From a checkpoint of a small transformer trained on Wikipedia.
Size: 2 heads of 64, MLP 640 squared ReLU, vocabulary 2048, 3.77M parameters.
Each number is 500 + 50 x the weight over its row's rms, rounded and kept within 0 to 999. Layers, rows and columns count from 0. Numbers have three digits each. The size before them is the row's rms in percent of the matrix's.

# layer 6 attention query, 128x160, rms 0.0394, rows 41-75, columns 80-159
088:554505418456460527460615502567569491468471484497470507442530458442460642453552572495552488517427493410499489454516485474579543489537563414520498487504583474512404390426497547534479478501512525493526566437531465473531543467482553498487644484
078:535593452571458528451497458458501473511350582411445523384477505427518442528551470527437525538498439477535498546415532496532507539423565382478502481558391427415558606458564513561454590447534500470467544459519459444530496399485462537456530525
085:437469556491539385506529475598565488481474458483504484506582458464488481437574549538540502533540510594505579540495448484459602491505447531536423456481566548532516545439490504442500496537459599496464507516480502410444548502531590491427537560
079:437429509565501492440461525436438455477500506557476499617457581617552456557443477472482443502553452571470466491401505493451500561465538639441437446481401528503480544497549548441462414493584563481490488500487478517542510436386411459453450425
085:472554508498455524456552442483463474530488492547593464474462493571428477493521445347581494503523490554384568383492430561521469515549584521621454528485519545545497532442542564505551439459544494485521495543518438431516473494579508513436494511
090:492526502512450575478499480615512453511447464495512506414579535500467457459527500530481498471591448552539441542469515524430523557482600446473470483470568537524488331554532486433560487596429461566463535538499433443491430535570422499462458504
080:553486428470492494655551535444550561490528509540449502582589431537488507534506508445503447585493514447568462444572445488472467553582458551413426546544403501457500491438507453415510548524558584471469524465465554564501474533444566433511502433
081:463570469416438491627462439454482512576567476501587507519520472417518498463489568540490478585430442530487477548523473498498471491455509515471555450389486497493518446414481443512483541514457506555587480521631544525501571555485455442431494443
090:514478560498495451489384496464360517447493553464525569373422462566503519500421518500508461520507538431469487516538489511499517496447522409456527452551508541415548457609550524539533529537588476477566535478493423518440515437493445493567499445
089:471615490518535518485493568447532428444469555493459561552433544518514545574442589537450445574494555496469509499519611540483616423451440518543520439519489506480550607435499454540472534454516543505467466408552612469487613450476518563440492522
078:550473516587460562492559473541570477524526438489509468496561490433500542412557481431548432429488561472532499607446482482445491445467509411495457451488498557519473394503461389503483393500449430446546442437561466445478581491479535551437487492
086:480616479490509455442516579517483486496502457525506553473458472588500514612446439476450538528447507472525502497485565492447478535565580558566519616516538520521569503518439486565542500528555417529582505520569507475495597519521531519465556473
081:435444415463562452426475575498502636537517547437497578561476444576483509572505485517553522481526480515492445628464474418448456509406493569526476550509523536505518529557561467416592452505540487525506487558508495522482452425480474449479511423
084:436513432498605460495504462482471425490431488472461410499516556491526533593493492483516509511458383486502539416491451465463589571487554611543520425515499448529524562571488433442515500455460545518441443576523469488563551523468485501497523540
076:483538532482455464557517476434486439466486493440480543423457490385447598429516391546520385566461446525538485501375439493479556453447495567504479571561513400542514493478517472476505575550429456419434518495449514508588501484445347431507501485
080:534526489539495591426478503479424574482456519582491568561548545596520462520524547489527471504499520566471484366554516480477412554536572464503603565569545597471454367492486553465502478567494428438559495501450479471463423501505485415473526456
080:470496485481625552513499415534561558591466537520501521630470450530603561448437536561420520630537569570498485527450482472528528496561544550558531440434516553590478562434458472558473488431537480460506479453547553505556469477466534453521596528
090:433425529502532542431472355429506529556559462483596528473507454617539475451624488530486581474599503449457424535459503495457505511553557436495627590488546561536478482441461521543480452573490474471520506477507467493502470559576557514485484534
085:594554464554545472576456534508566488407591561512419604547552501566468407450474520549496574477411497493485497477479503539454451422434458482438496545615509512612565525423538462574400498537568505515528508474471506432496528536495512394505483523
075:469460486465538415539492570447476536465552582515464461453529482438414613606470552519493463537552437574497513495448472404452493490391461574448455508579457505528421561597519413448469512419473467453494421547473519485495524497543458511555499468
075:497454493457498520570526457504470517458403477413572543504468441507497536497431539519521448481491526515528507518481480496507576536467424445442503511435504390419552507366473491520492401454525517493574507435602511515516500496525451591463564403
082:481551477599557510511492564529446513523469544589433474451458484460407478618448518405479440409478601448527412440488537474509464594423473490497532558545499511454562519592470480471545441465495471539440531471605500463472556491556490515526583509
080:473611494520456487547509414596548511610367503494575447378501529547629435471564534500588434575497517546506502501560474575388516394474418501570456479512534559524511427508448437471454483472468478453555514444499503506483555508415501425452553520
116:457575526470546523510502519512490425470482418542579496497592495459464427529453529457484453573524474488593493450498548430406620436558509363526442422521469398532588575498471535597450488611485545426469484508493537436462525521500413535443445517
099:496583466428464541535502424514524445500481451495415492453544560681480474485544563450482449498595417452559406466490512465501482496462451532549448453653500481525477493470445539491518404479433460551468524568517461531512571467540574607411508470
116:494572407472574560527485468620448396500522449514435471450556537567519426504487445429515419392539440466531436461511488445484500454504468456498418459596537519487575482491425481490464484539414540429498520571544473404437522434531476588395470544
146:614404444518413435500441442436477577477445561505450550485467508613466494449549546502493540466502498443446516542522414578614412584389484622560503467465501606447482506582605478434503453442536480577503486498536483525501444461473625425473474509
117:481535508504392440484439498398492548572446541481514528482496503444424579472463505596535533583448569503434601550490465577547483493438537517501565470426489496412511611552583436495506486391518499553543432498469532501482361435529603453546444470
154:419521538416611518527514492494461528458531484471548493531494539404562491536383481530528413497466474509507534509508508483391529397564483454517479585482465510584491515449521523606464596552505466372488528489520509420453577514594439501469509505
156:576471444576479398484376488418516511538419495552439521549445467571453432459557533522458562480546525525507495487480472517599405508389578534474466426489503552469522423524483510432489480473513543587514465424500521537531543535374510496517478494
114:446426499557380452534527529462508608556448495491536545423522480521514523470555505568524489524461567574444614541445465534576433530463508574452528507462493519474496496577626508403516524440524506519588406537455407578577423470549566389499460475
138:427582537415487588521533574543491582524598516518609495529569533470468498533454468536549444605503523451526524493497583511415597505536448454533482553506557469511536645464584540596516537495531446464468497550479491473482500505538460495485523449
132:475522503419534563474510520549456501431630509517489436474576503557498396564425496405577435528518478486581437421550531380478592489574419496561456546552531449527502485418476515566505459549451466407461522564523498411504547497512465543508438477
109:451511441577485472487525510416564449565479477523429531474540422523528441402473445481435554443464427512439502570463476505504543443440553590539566370453524491521533503558487536541545457425481490567584499394489522542482499452542451554506549598
149:564445466605518438586480496421485468531392521481438543517400430524516495471545521470441514444487465498409562559470467533531395491436541558457562484467495508510494483601514443419478499415516563606558498437498541576489469537502500448450513532